config.yaml
hidden_size: 384
num_key_value_heads: 1
norm_place: "pre"
rope_theta: 10000.0
qk_norm: false
attn_scale: 0.125
init_std_qkv: 0.022
init_std_up: 0.022
init_std_down: 0.00246
beta1: 0.95
weight_decay: 0.0
max_seq_len: 1024
train_tokens: 899800000
Each number is 128 + 32 x the weight over the matrix's rms, rounded and kept within 0 to 255. Layers, rows and columns count from 0. Numbers have three digits each.

# up: layer 9 MLP up, 1024x384, rms 0.116, rows 846-891, columns 0-95
# down: layer 9 MLP down (transposed), 1024x384, rms 0.109, rows 846-891, columns 0-95
# gate: layer 9 MLP gate, 1024x384, rms 0.109, rows 847-892, columns 0-95
up846:174099124154106078155106128148138105169146187166105108155117114161096093112126083147191174122112175188092133133104114090107106142189117182179168087070134104147177112161102102160150152137145128149125101132116142147104129149181110181102165113120120110157118159075158135135146132120149070045
down846:145179128102184158121120173098145129134130209107126130102178123143197102153142179120104110152165161116120130225105181141160172141140152142124110103199079121132148094110135092101094085119112078159103102093155103144112143086109086079135140165097181094127072161134097147169100071134124139204
gate847:160122140129148108115128055096108120152122125111156157105080112131146131126193164075121101146188156122191078093115129132124120077154121089121131112112147105128132121154110108151075146171069130089098167122171118118152168131104083142091126147165063146157156127147134097174073120091164113119
up847:146150105127137136127118121103136133179081122153137124093111105145148123144115104151106125142130138097144110177147155166118079154076146159160151137133111145065128178089153112124147135126100114144187107085132108105171108088111116149075127066204125157132143168169136150111131144126150165128
down847:099120068161161088094108147151126114113149130145158111153124145136174185074202126072121140106125107137092150089126154095161144109097123057114187140132148149160140115153103142118171096124107174088168153114082123109111102093156159097190110128146135138156142149144139138104069123107125152122
gate848:135103156081114127142094130069144157179144134146125143081157138070185146117130143085124142125116101104157110158169166132143092103081159157158128165088147129123111069127136164137100087078103148164135180128112113123135119123147147145106183041151146068121127164105158124158025070179098098168
up848:129120066113190130086111121114102165088136142094155066120117098104112193137134144144118122104121168134170083117106104146122092098085151135134158202159063162094165143159129157091147169139142086113162127084166152125127086113095123142127078163085156180172099106119083083146160126131185123111
down848:109099139166088103122159073131191122124104100100129142167136113155132166117166151064171106108111126136082142149108123097160080101171152175107131108138086148119168046116143106093094168136093141098108200173130095139145103132105163122158103100142118110097145163180104089049142087137125131124
gate849:118137100129162115096080194123110138186137122140120161125111151129143102108122179130132125091098187135122141119114093136163114186064175069130140174185055103137146113142136166115108146108135129101077101110163116206115134166178094172169103188102117089069118132158182120110159093127111160103
up849:096039135183111079142116158110126087179096154156153141134134162093162091113131169126149122154075093151186157084149133144091148140097166145136124079125147096097176120167119143117131129131108073086078135126122145085178162089037133108141136131153129146126112148089105166078103083124090104153
down849:198091098119137138160157150133071192145139142096128153188084095146098151121104106143081118087161180120128094123113157140171124136087165115093103161120106150177081138125139071062084164158120142125122143134153109144128102134134099142165128103085117142111071165148149076149151206174107144154
gate850:133191137133164170135183076163100130125170088094153140163136144141145160179141090184146082118142135085104168151069111076110061136172189114158117116110174143109162061147165153123183088099151181161154065083118119163151089076184084128107134122118155113175151116130108107150158135083099138135
up850:090090131108143122101123116116161094182120102074103061152091074099122100073137131153157112143132135145122040128122125156137141148069158137128172074114105111093141094112119152136159169106133143120142119140147086072083212135146143086152113100107087158120116122117114162149099156108127122048
down850:121094179081151187077106107185080152169137117164130073168174177104129174141159072152136101059135080140085092117139119163150129127110077146174117122150113135112083154107108104130073121116130106108085132160054136107150151095126171107117114050135108101153134063098128120113092133070126117066
gate851:117096108119122124105108130146183130107114162176124115153124130100043118157101166140123116177138122161147148102171118117092119118151139141077131172136083108177178119134144138121157155136133152202146119132151157117169138147073167201127135113116140115087105168134144138173091129128114101147
up851:156125122125128187125124143164158160026126147136133123110143113059081157134069110125091091148121165084165175107121116141125072123153080151065165105133109145131183109182108141179153114128099204141143100114119159129178080133169174118130195108082148140109145195120166141131122127193131204095
down851:121158189176163110113133048179132132109149140091116082142156152159091206140102140123127103122163185108128088106116126206052080109068105170069175132200131157130133129150143136126123078161173192108192084102118127130120144139161117150150122111105136133138059114073106112064132127127199151079
gate852:179075127149115124128103137107111126131154054191099105107091094102127140106142160124138109171107159101122123090115096160139144118075144108125090125157152138133089106159180087123157075137114124137111104132042167088132084167148097093152135131049091171120098162133079140111180141122050148120
up852:096142093165146070080136129086168079129105151126091146167153123118145080144064098124138087148093091141110135072114100077076116146098157172106145103129153157153085086112085152174107194136159130089138104102120052101090091149164185120157114079074165133125119183113118197151146151091133116065
down852:158111082204156095140116111096154146134102154085105096189147140147142132114171108112118168096110177170140119133166184134167118091143165088186101090144120192121111125076160171132074147180138098123110085120065135153078108159144077098087158121125080083105144122160128119154099097072051108113
gate853:148150116127143116145093095116132084125127144179142136139154078142138161101147112147092124159116152126145130132120104127132127199089101131090082188099104110135112117143092069165121174136130157156127175087102120097083120138210064149206121110147118106110131109110133149081156128154111098159
up853:174101065165086142112156133059106142148143175196136093141092081110062148128084127152130104077160127126127151070106103133134105141101111068110159182128152117146124093110091117110146138118159097073200095113123091160135133123128106142138141176093133132102122103106131158087140121151134145186
down853:123108140082081132170146090064076097130082146078086153115021172070126116184153118103158099130104191193141076131153164107133151143153142142132132124112088161106143131066151158161170139082168157131096099183106139131119033149092165137116118095118164138096139155158076155083059176120110091143
gate854:059148121193134129190180119072131143085112125165144109132190136084116136100137148160159111128110150164137136146125117084116117105124154131116120112121099084103120129120116144158136191128100102125108102080201165171070131059147133154069147096113179090129161108109149116113110154096149124160
up854:111085148216153195173132094120128134140144090164121119108125125124188132116162139144068156168155171137085131116142121136162111120084116155130138172140125122115124120127157084123105130078125124125157150160200141154099152094201114091103101130136180077147160110114110122148100140102156102133
down854:107143106132129150098095096123078121187105092147171143132067092136162141089139157108093066119147120158146151112194114130115101102115160117138138145179170135081141074117102089160100097089102127099100077165160079129085154128220141138138121122100089135109150104152107123145184159116154098113
gate855:092182097100139128137103090182091163152169087161116066161101159169127103123143134118122097137133093120108123187149199119057102164169104102095186140115085099151179153163128102067139193111120139139187078162098150180160118113136079082172123123110175117060148098110149096113177130125058102146
up855:077120094093096152120092103141128100182156136115173141151083094134147147094106145167128105107086081151156102138160081165133118185125143136132141118116135105155059138124123111177123058098141140071154129122108083148110094112138129106075094122152126102173140106102147133111168168131083149146
down855:123111147081137189090134111142116139111141119156079114156132080190103167120202109131195149125147100095126166134152158087109128154108052142108163169145103166084169118093200137174123137187095183104094122161139188086130119160155135129151074155154125153127139216111172164089152105129118120092
gate856:131073191152100135140136087095140143151115171083088160142141126132110107100146126145179083141124144097134146144109141107135158128161140127087106017122134160123115180155117114127117135135120113147119144105149136121166121133085147145121144120109119055097134103119132152154122094155119068150
up856:151138127155133113112150124135156148110103152064123089092123074147073109139091147120156061097125115159147116135081124090182089056140195119139151131106119160101174132117079120114098098186132111160107131142152104116120146135186163112094102099056094171096138098112104099175117082140101092131
down856:108117065100166110170100098104089063108149127145109092069094141141100114109093102170185118159123143123141128135129160129106128177103090123113172105079133155155094126135068068142160074160112162123148160128169133063100151125058081093147116084154105108164029163125131143145131109112155118143
gate857:102133111115113101131109112139125112057158110133107155129131143101155111069126093149152122119102185136137155132178100153156077120179176131152051126121134108068158111094156160158119129089086141090118114162107108139172132120129067158159105125113106135099126114110134157161112105126112146115
up857:164090143096062128157111212139126116134170120074170139138134158148160054117133102170132177138086111113139134136143156149134149113160142104123104110147155048176069127161062118129119151125142113192122139104159117137146102168098127109065129149095117189163152185116114101174098082073134197108
down857:093130113107124129098133084165136171073143126107125118067096130081120106078156106120131171123126154127158100169134121128101087111172138111126129144086194143147154085151061214119158063110142200123108156086155113087125122145094135167103104161121129175170079060202149095129123130072136162122
gate858:142167155163125150156171128166114147047140138120143140181124078141104122158131158135099188136171080133102176117095169156148179128107173178166166164129109069138121110079101158134128134143177127117153110086120101143155110161153117117148143149106139129107149141151169154078112114155150184103
up858:152166164126088073159135174120128117092116168140126127138088128149188152138067122137086111082191093108117159117136098113104113113126161091051142118107101140112113070165182150164185097135136066048080158176131146161141198100140100144097156119141124157101136123190175168122094105104122142107
down858:062080160126152125108122143108161096116131137153177089203129165105116108103091114126143182176171139122121126122143122097103072147127142129134122119144105148076186104153142114131086096100119071153105154098095192175105121058105116136115112157141090144111216094145088108140175119147054141163
gate859:100107128125129101134162163131088110097109149138118152075124135112130143111101132147163111194114174166105132163157091169130179214113080087132184178126122113129089081102120130145124124148177057125068111115117104121173152160098158137147129055112179104185110080132126087125092145083071146071
up859:115165065109135070106106129103129141112100093120141207101133085170153099112077120052169086108117135163103100136135100116193160147119108117130145095124140113071168192128082145098080128143092116158157118080169081103102134094111101166109097111151065155102119111150145152101149161113118030147
down859:082134184121138133138103160166135155115100084107146185148133142147152174139149129129078101168099167096172137142128141077158124073184095156109175104102081123106163125150121172162149127155139156140157109124141120180165157128134095161154075133159180191148157113075111123097136109131143146156
gate860:109054193167145119128160091154116127081085124169196158083118157165153117152120126080117170142089125139143139092145153187102113147150168084088088158134100101148086089115128122139117129173141160122107136087151114130119126089145107162117172140111128101121155131092170140118167076127162092120
up860:121115149176120087178100151127105129174114130165119131106115120114106129116104151150090107097100096075125141128115136157131104087103155160176127098150150125144122154163089122125137093133023102144124117106094095117144145119171105063122113116102112100127111068160120075105074144082059137111
down860:110172137128107175125164138062090199147111090126129121152088145140172145135161120134166168081130137121150131127169103120139142122142099174081148157144159110094118128196158133177158140174135163155119099147119132129146137154181120056126117166130124160153175131105112138081115162072133192120
gate861:132097109113105079185069112152131116093063119112093155121072151083059120141103156114146169097112138095076057165123118117129128158086200214116108112084084096150141105186070106106088187082122142154077079152149102100123137148123095179146058070090133097090148126174119100142161116120046174169
up861:147104144093092031142162120197122117147135150084106148085126142140121154095176169124096170120127142075137107124165131089133117047096150123127046104070081087114123172081203095075142158121094119135119119133130112118092129163130178114147138160141128128124123124136118136125152076154126142137
down861:130169080166151170090129127078123134189143142143128104185116143104091082080107153131131148053073113107125139127121115137106128090158100117165144098096106131136154166164070232076130159100139109097165166149058153143131144118103130198148136101081139139144165097129125095149115100066109188120
gate862:159115089112110122091206103119067108152126146119181118123179155121142157132124125135144153128095151119180177190110059125190150096138121114100172106104149063153196131120150137072089170134110076151136070130123137149155160125096132151105131155118207176147122130122139126141196090151088132036
up862:125129119053123173117144138133095209121081116183159152149201114161107132109105089077109138110114086197083130117135096124081131159165126130123151187166111131112167144072122172133142153066123113125135135036167185131096146095148108175152084067123203111125121085084114119121185120127180158153
down862:132169121140162107116137164164124095083118150084109162088132153096174086113111120206138168174122147154118068081115156118186168118092174151120142069171148099120203109150080134161082136188103059097125122136167144125120170148122101110122171179110161137154154160095177190127134116119081174077
gate863:085143174144173130131201130134113132080146129156117133150152121161094117146153146155184224170147144108112143150162116116101083152133067055132119171128122192166123104093099156103147093144111201082129171174148094102098091082110094090085153142163140155138153145095051115148162115123144172098
up863:161103108167163164092119119135153131174195132080111125120155115125101127164091136103174145182137088157117114136127075128124170158112085119106129111136134177109091113082129158154166115131149118109114170178119101159095159090178125130123101112125106093153111167139141129104124072118143123171
down863:111162128079106094149086159132164101106121110175091136127100143101177140177114135148121107138140089095171150177143154093108128110129102063149088098126114125078083089089140119174154175142129093134173142131096135109106130109124131123070103107107139162130094082105112102137149128171091106096
gate864:208150147137079094149154064071113109083133117120153171070088124112070113082129106152163112176115160100097176113071108119164165118138155143146201091107096150126148065112136164115137109135143120144129077162156110128122127086149188126174101117109098137189157128137071076171161119104123137090
up864:096134091061067157126147100173158100122092115121109151150138127084095119132164087161070189154139123116191153135137145055090095138199114119158057108133192120126133141212148113129123126063099130205132131137128076092125158108108122084131165142164065149097147156149085099145150095133199122133
down864:137145112138136118181093100092120134187126154095107125156153113143170180135119117146092173155153127159101106157169118135061081133137130057094090110143120113107134151185122080154126162117114105210185065120156090137162138098137103111159083151114161167124134158152144129141123145159086088089
gate865:175105044121135162150029119199148097153103112137134120143108187146125100180080123166121117178146149139123108097097132012070162201084131093129146142135140201125157105120137127157112187088104160186126062091105161168117109136166123117101154127127145164127110115094144197141122100115160152109
up865:087162133145111135156201110113100102158134088126124163083149111124115147115188106135067133079077103093076124131177098177053121020079093141160149128155127157094098108142121148138068145159038181157108132158119108147129102151148121131118118120058120139134088149083099170165113106129123160141
down865:114178115132087172125065137197130147106062162082140116143109130110130067114155116111075128077061100123137142150110084120104088134128108123169155099049118150069141100152120088113165129116121137101104118139128150090109146124133102149088101104118113191070086130062110099064078078080127141101
gate866:168115111135148115167126132128137177087146161109119128116183134095147150098100194126160099140069157153165138095143140154071038155115138135113110125095143105114081085142157166158146093104205195148144124132103152097108141152188144092125141147129156125148125116073132141075096110142112076101
up866:099123149070106119096139117112130165146122107094136060185085157101124166102183087128200060172152083143151127177110072077119159167126160106114090104157103153144130113148185111124163094080202125164121142163137110087116099177120162135128128163074138071182148139122156125142125099143081148086
down866:105152051143121139154193098080153189117153159115117108084152112117140104124179045126123126138118101175146204139132129154153104106115113135121114136152163059099092101116086059094125199143088176149124182123125154113075120115127099085162128138198112075062102131115145130137203069069113139058
gate867:158119120144109106140123102148151127148120083099126113123116168145104145121151179141152095105124134120168203082120145145109129130144134123143129123146072089158078074126135102095179112140156073112129116086138143142158112135107112165117149162151152124115098169176121137158128096190118096135
up867:132126140075103144162080149153156139111108101142082119172112122120128098114132139163116085110096103092185132189152092239111160105139106076123136126139176133084112082136159123131119181146141115115162095145116129153116181149158156114126161075097098116130134156138170156130136106124133213088
down867:095112078100111147191124150084119096168168133175099145130134088120126115125078124132113115164152139080109119189127080166120075176126175123104151113121179135095111139073124167090140128132093108095157079156207089085100058176141148110178163111103212094107092114065170102077109134161192141052
gate868:120178124123207129159079116149147126107129103147099119164108154124123151143084086131156158129107163170169145140082116152107125122160181097155124126147129083144087108157094105187170123078117117111111124150107140162171125126063164142207138113122133137173124114146140083179113054083092194188
up868:120151157120103134150064173198141140145108114090079111133104166128117107143115151135196129070136126116126119144160137151140156133129161145096115098126161178158163145111086165100161072083117131146105083181079116135171090144111153149132116130150152135139155099088138131170121171177128122142
down868:178131103205052107149157087097115076059154105113181081138122120114105116112133165132149151119131093140103133100142176069136149114079147089153085123118130139101147091187103124103166177168118110087123107119144143139164114143129120121171130120103118120105088203163160116100120112139127101090
gate869:080161180106169148150096127136132119120147163121171115143140126077106081107159111167038162117112134100146139064145149085100146147083141138127130097091106144122087177189110099103133139168124134161129143101175114120068093111171135085112102177136170131093138162122146130098098205167157110147
up869:168091102105080110208175127160098159136169086095132141109094094202087140166160138131155164161152110141091172084147150174087062178082155106143136147131135128160158122156245182126139088175137075110159097135066100182118173147166065138103133109140092072172122135058163101136122099109107119130
down869:124114103141098069081156132139063165111146158152138146132083161127161148151090044153150142093121144172114131063156213141116149095172188079099146110137153093082113163032161122118113167128086153100174082072141135169179199143092190108127128117156056165117101164189115112149143097084146122191
gate870:067143141130109150166155152142131194079118162088161150115158110140066091158099167143094154112095144116150128111177121115114065135134148154100058151074129111111174119111156107134144116132079191109178105088110108125105105030168138120184114138119102122138151101132109087084171076113119173098
up870:117120111117144055133164119157128118128125138130108091074176125142091146155198072168136120112125149126163209116159122084128090128074095129111138132112149144137082127175117123109165188112097116114095107133128102082187074068104114160125100194125115149127125109144111072152164130098168049192
down870:157176130160150146098140147137141122138104179099123118117166095141122166152138096157081222109110155187157070111081189146164188113066107069098132181124132150132108172139135108095144098110174150128092116118142121173099073182137099100092082123092147157150100137164141119079121093132111143205
gate871:157137157145120109161157188099185168134108146142157053155065172062133118099123139133130082140164184143156146135106147113137107055139108079135147199128118064098183116143149088112138091113149148183108114097155156107169132129104135122123157173127080168140076136133116135098168056088070111088
up871:089189136109077124127135100094140139118171131080134055117097093156157154136104130081118144146071152133098073140161133108125133164145138106074144166086097107147090109095108072119134121089131131131120095177113097085155130113160145161132157183108081109096141166104122184150114102141132076124
down871:169121146146157176130140148121083093090085168126113181124160095130080110199152163143134147162118148134070135145096121161124112165122134158146086115127142128133093131121187140162106144097148134144131160105137109126143123110164137076128166131123103087141000133116140088143058052163112124151
gate872:116114092135155091121134111147163125153174157151070164126122170144134133140186174085104104150165154116137119146163140142064100106099123128099095140123124138147088150144110140130151130107108188106083124169118146142181117154123128125079138155160181094165131123123171104142157153100130151128
up872:124149081114163169136149114107136128120180136131109140137120185189143142137070162057085082110127065129069119160116168119085132122082104151077129071180144102109113120124163074132162106147176116123115199190093125109098078206095194109106140138145183108162128096131124096132151124087139182031
down872:148134108123115165147176128131131124111170141140160141119109196162114158118102134091109090122156134115122117132109121113130152125151063167130165128139160110126123162186192062175160082129156040155121141128141129102132094166109154120115131111111124145101099157148133158075182177178145151108
gate873:194092051181147165073171069117128168109088151128126054164111159054109116091165180125153103173116154097126145133159113113119080158113126091166145118177086141124132150138116145143135126116168140114092126112139118121156128136188146130100111110143140146148133182136158162092183122164167146125
up873:113132100113109086128115081160093102181146146156176104094107116102173167099102175097180112118114140143111119157142077074063126072081097114145144206105178162124119128137106165174157091089123154069117211143090156111091121148179104123107129147129066083150103130093159114136129146127132150162
down873:106092167145131138104071139104163112110151100108142142151104153186150061117186086176131111065091127081140135103163123108132122122081086108113105090089203103125168112167140164129156133138131098080103125152111106108148139168140146085119104123164147169147188164149203094128171099102111134111
gate874:165144195114167113119180131114081090087136178103139135116123131185136072151181164041115140117083108096131155149119137149171102139149159124197125148054090138094111101110097122084186066111181188174063139139188154090158105108095126125057132101106085132156150163106105138110143131140083110100
up874:183091110085152073109158129168129110100139102076120095114117167169134107107127090191088127117134145174079112078117118118127128082164215084061168125165120148079161088114105154126108066159159057073091118190115137111100119086118105121128131096094221214110122132110119158148183070158131122069
down874:166165055117151158087167183108165111180107120073146135154096182122090107143095118125179178103089164164131076186149192180122147139139209083104134069104113093165123183140127095104171103086184170137158156143164087095116098130148127152092131134115125097138135059115110158186146127150126128125
gate875:170075143167120140109114129143129173135114137131150077090150085141147102143151147123118123107115142071100114133122077159145142098113078127119034203157071080126122103107108099144127114156101179065103170106099145161093140186155133129178156160112086133114168125112114137112114115097108116134
up875:090125084190125180112114126140137142089076149095087078159112149094114171113111166148118098167169139114197052149115066137179168148110096103135144130197171129148113111142072126135108139097101112140100211109129126097138129125164098100129187165163101105162156144176089123150159140142127156145
down875:125142146131068198165073163108125090129082083181095147141099191091113088176105186090140154130152147123087140126133142080123140108114085139109106114148177185113106107048131125132213178112150073131136116127129175124051136190118133155138171082109159081115123130123137071180080129131152113092
gate876:154096114114102110157122110138056173132105150100122083114071115133143139163134151099088070134158115102130124145168144095168152197116114136113108155119092179134149113193165095073178180081078091079126131124098122129084072097050133074115128100111153148165138150078145109137137182101117173142
up876:163062092062177115154101145150111137110065135098132117057114098179144173114124144112144106126143128143100085142186039166101124158132152157104107130125132096111150129135152114066092105100111110099133120100149186115132131073039131133143066169125134134132155160131086114173165186160150074136
down876:147094130113114154166116073092080114130181127135128102101101119134170194165103139158161168136150109138135121141119161086132120103105152137129077119094092131119118133118067088089133166109071115136116119118120123115102110028090142147157145125122062127111208163140112129127117093143101127125
gate877:117125121129109093142135078096116096109145146111169153134142143081069145157171148142171082106116182130085089119128170169094098154108160134120093119140071085115132171188094124114175155114110143131115166164125096129179140096107103132172163134097089115082130173062152115119151122125106160100
up877:194162202080171134089091135101114126141132147195152132112142129131129134151150140128194193093101116114093147165064069179116100119092166114194143160091112114163122093180131124100147041156056184109154125154151103147129131098114116172096143104168121088104140213117138093100183118128126137105
down877:128144089116095072116103166104098137134155100069106096106107104136128184132110126151140147086137093115182146084168129138094171081135106134119132141168120134138101095164112172108119160115116146187156097155114141127106153117116093174126148105099142152137213094073123123194067113093143146142
gate878:176192095155092137152090143150105142129132140125107121158150095122198104117158108105164196210127196176105163164153139136162134118099078144130092165161123051086107123128075102157045142077076143113133193085162095099112128136146103136095137114118089070104126178153200146096186158128131062148
up878:121157183087167095145101088125113154132110095092157085073179113127129128116181170181156141106112150134114163129111179152146143094106147105105161093079173140132090146093142077081150119102112155116168122109147140104227163142096091193058173123112148172115151214153115175130125058145153090155
down878:146043142144096101140098233095075142102161111102127195108141128155076145107166120095122152086139075164050141133129149057126091135164101140116119098152106131117174123113092140136057054128145136145126105066089151097089208068148120138174135120082071097133124096090119167115088146125088128139
gate879:141143110110133128088117143157142119127093066081097174145084145086186130117122136095118146165118159129130115105180132092105130138179069129142154165138182151142046105110140170095149121178131122152115146089090182192136116023135124116189116106143143115117152134099139159099161094128133105116
up879:145126135113154116164121153224121120134107122177097065161107165129114098114126147111110184094082111085100083144117142100158065167170129091110126131102125108135133117133177170125130087139171155076125130074124131176144129143099141055130121115153154088114165112093090160107115103067137140089
down879:135098090074160133122117163192200135165049162144125103155098103133113116121141105151139088180122159102161166161111184118128147107058128132112154153087139124080128078148102113146154159136146083128162182131135139134106132135135113102161155106164149127080103152132090067118100161129102200175
gate880:164160088124138130183141167084089170055157155105082107148131122135108220202161136177067150157137099134157132127170118062153137120052088107088087148166125086114136090128152117155058113083140164150088142100107122111131146108145109122137092186201120124148125165103106150087100113116094116145
up880:154178106136142140090094164119120085129159169088112167133125087071110141144106098143078149119109174108209130171154134096134152157086127111116118122160112078161101119142124109094123142158082125166128102129111160108161136138153072115111103143070134129122136149149151120140160029131110123128
down880:160061202116234145171147123113159136142099158085163162077194101165132123065122198123146090141156130188131085104181144195126103169152180089137141110182132133070133117092081144108112077089152086128156154169109138103111162127139091099132165146081110121108148074141081183115109101127138114109
gate881:081124088075123193137149143098146122105113093137091108099109145164160130101155147099141110134131094119125140150138080163094042129120063175138103114084180107077140104162113122145163128071138143124127157109107094133161071167165153100126123088111127182137132185130145169151144077157076160092
up881:142083096146103102147115128094129138181074119135060140128110126159156116144126096127089071060153133165143101163144093135179045133151115140165137126067130089153100108171191131127137104162081136162202151129105203109146087159102111117155152150184155113090162157173164125171172141149111196107
down881:159125173107138180165100108143102169161121120165106158169085142115168131141094113093172143162105114132127147075096160181033145169117110133107177100133116152129101146103116100177128214132067067140127110173111112110134136150148119159123159126128134172114173107138104107132061149140127074103
gate882:076161152064062084110088167105170167131060084164186134155160195096160131152107122158148178119139108115085134137134159126156141106232156123121115241125099100107120143177087109135172115115091106140142108131150152138176054115085093144132126116149159187131085133112126133142163130119106048198
up882:158145146122209106133100119115089172115106122156135089093104119055042118108120123134195149158191129173110127098156084124106117176112168152146133065115120129190113146081133112159150105172177122125098111129106108171143150152107126064154133089187167155124086076123114183109131138086156184138
down882:089117187158118208107117154098064162136142168086130111173118110167098083124094105147107154135141136174115091153058113075109093153133170141133151166131107139101175109172080089160059141128190095112099161134114069132142131166122142136160221149090091114118119100180071132133121177110140142105
gate883:157152146115098123106178080097117141138140100112106133170100111080100171063074130179136140107206070154174129112191211152110162123128186138159173085094179169136098146076122126117134176173143148141181120146085173099121119093146098187141122105058048107131153177152167183108145159167111099120
up883:119124137122102123100149166151094222126106113104136128101159138090168195126127166110154198077113113173018158163117119166143087171107149148139079110137091172099094106143125131129131089109126085116170115133148128148132134143113129081118123072135148203079152127210115108098120136192099096135
down883:105136124107080158154103134136093151141088132114108117054106140153150083190145166142156076139144176082190133125085073156122140130087088143094160100189126085121149127136116090114121109133168170132115160140174134105117074066081189099107094122129165105150071089076119144139190140076130076090
gate884:145069118055126143129118125140152168095094065076137170071136109098056149176087180090162211106087144097152161129149076147096102158122169088112088129137212126133108139144105127117091180134171120194118132172102080135152154129162117067083125116138108044127135142135112128178188110147097099178
up884:088126160078071124119145136086120156109187143101144125118107107121113110141146172179104103100119163079150102136100101183150123095102134115108079196120148134183088113130102138164131050110085171152155118140115120159126160141186152162115153169127081091113135133128086148129072103140160151135
down884:174116061095115147162132128154147102114106120119211121110122141100133106121136104177104122094086099114146176128135159132062140153139113124113164058116101030071089134189173110130151114037147120118077158106122148058125090128170122106128104075149139129123153120129084163139123132136103108085
gate885:120074130122160108138146125079042100175057124187079100111106138144126145126118180095085096177072154159146162120124129116105195148110096160172153133083115124134127176120130164127170082138131164105062131099162124140161075123123140108129111093143110135156155127130141132089151194152129104105
up885:076133111137084117136125175098061139118166083163110137135165141140107097095127070158065093132120130161131135198107090112126156163132111160133160110153178166132118124209133092117140109139129154182135117068137079119140090145121158108141200109108113194171166119137137106074154157112149133102
down885:130129125104131143080132195122160086164142139168068078131113096113145169111121117158107180090144120154137059121123166141073074152127081154142177094124177159124140104128153067129107154122148154105085168091187089088065107104178093167106130117120103123157183129121095167142034089154090103174
gate886:127109122143117119195131070156121148112110141133124154147112142078131143143110209102138139121140132132117161110092093154049099132124104135168129090164123123096116155080179192162119162148105121123114115122069099053204157129079167137123123102137135154134117158129124164083164115135137133180
up886:158153147080109145163163131167195115123109105146108125191158152106112157116110115118102099123109121109123169097096053162065094133149124158162124091130142113159144166166106148110134165114150131149117128090112094079097130155119158104148121140166122117120159149128120113118133142163117179137
down886:129102108131164144119137151117128105129160156111118155118094118127118112146176126139127125157133126130131149103141185121128120121061126168120149148107116086115128107180072137096119121124180175135104186167167092160106138081133135133148190100120117178091097127099137107120111148136114125126
gate887:159081058173164128125146095101090118116093158143155158094135105129114133160098140096146158101145089135121135147130139123176145156146133100108145136140118069109148142115081150095079169161200133200105089157201101148152137111093155077158101097147129092161150197133135106110094107094159161109
up887:116165151159181096171099165165192152140159120111103127130142146111155089099138147111200104087137098124158085134120201189123130134114133141127128095122155084119133171175139111118110213212157094152151131170133116110168158156127128132139093137116135157158122146136154077093168175101105106119
down887:127180130167124161092159171104139156109134170105116135123196124181110149091174120101146129118159086139103095128141133146174096131210171158128113127114131172161118118104172129092101106187116119091114210137111136109161165129190187086126154130179105110129180131131192119130186116141119126171
gate888:168144161123084087140116120141136099097142115131134167169119080120078166152077080170130119113164145087094137089176139145076131149151160096127124082134131128134150117131144200082172139116060101109143110137088128107134125156092148168105093136131142095113172144112170110181064118100113142145
up888:124143185146068101089164133070108083115099156162075164125138131141108121133182147143129106179111109055143098167126107196123125137077095190124156156087133158116144132067151144099182177144092145129148153151096101088112132171095119171113111170143148087114109152167146125169102074144134106100
down888:136093141193098125160088111109156166146133108143149127144119148153143126119134137197123122098158122132122119125153084188128121166116146113057158129163183150090112147130173187126161118136084083079061170128106152118102105087143153163097081128169156106161121154133121115135095198169116120163
gate889:101126079134126145134156142089110109118124131084121129138070192155166082100168168134128143133100136129132155150134146151116109138088103114152161104151182071137151087152088123131096122068079197161073113145134140168164117113145130102130087119186112126127146097155187111118117144125144180097
up889:170131151100172106119103160056131066144154108158157133111130138160164226137128145088109077164132145090128128133158060090075132136145166131122171135146117154116148099125151124184144190071163099109129152135081137093134101104114173115123132167117114196166150111155158149098141195123100076102
down889:123077158099085135169102105083139189134126110132096135113119058112113096125135090136119115051151135147084119102070151111166107091119119113140112123126151138115155101115138139090154127148121114116173135102117107189144096164098114100121158150199103063103248158116177075170128184121161123189
gate890:124091128125172064131115158135169115120092132159092084118119076125133127147176164097114162149085157142120103150188129132110167133159121093122122176081125118110069132089103123143159187167147128082115049095073145145112129131150136093088154146124194149155109145088136151148132084109154138145
up890:166058077140107164123159112103109165137115160082075140160105132172147125098148108155089103171143090064148142097096151105131117180111140115142143091151105099131102097170126124140156138124149121114148126143167095137133108114106109195159134141098111153095132081155138129105116103088093135125
down890:177087122099137075125141078096154109131110164083056073135154100104171081097186139153149058128152110126129079111111159124132101155161140071171177134140123102130146194141146144118155151158131121121121118192158138114165107084109164120142154138133176171127093123118117141144112087104109124099
gate891:159164107103164138096125090177109147132131116123088120139103131183106095102165096169152176094115119168114172122168127170109217207095140102116116158135125153114140104164164150125190150088121155129071115106070129175108134145081116181123121163128105150158119124122105112112186128103144120130
up891:165074140102129016079148158056157120123179132107034135170165103192133083089139104169078157135156155072107177149161152193194099136173098135139119080178153153179127093151154140152142174092151133133103160145134042109115129138117154139108088154100081105145085155130147147094128133095082132111
down891:178098090084144139056133114127119108146134137149113133135136107166112186079138113080128177147152116125092127125124091129105203186144129134109070161075118177147165154117150124119111149103113158115090160127054083133128208105098158143186182124090129116121199147144019189070131087142120129120
gate892:146155112153148184100129090129130145133113128089123111055156128141116057124168150154173108105160148110189236122146079154098152131095121163162141102136108188096137087111139169141186106120093193176157147163095102132080055160114182083104125110083141171154125115102078091092111144148081140074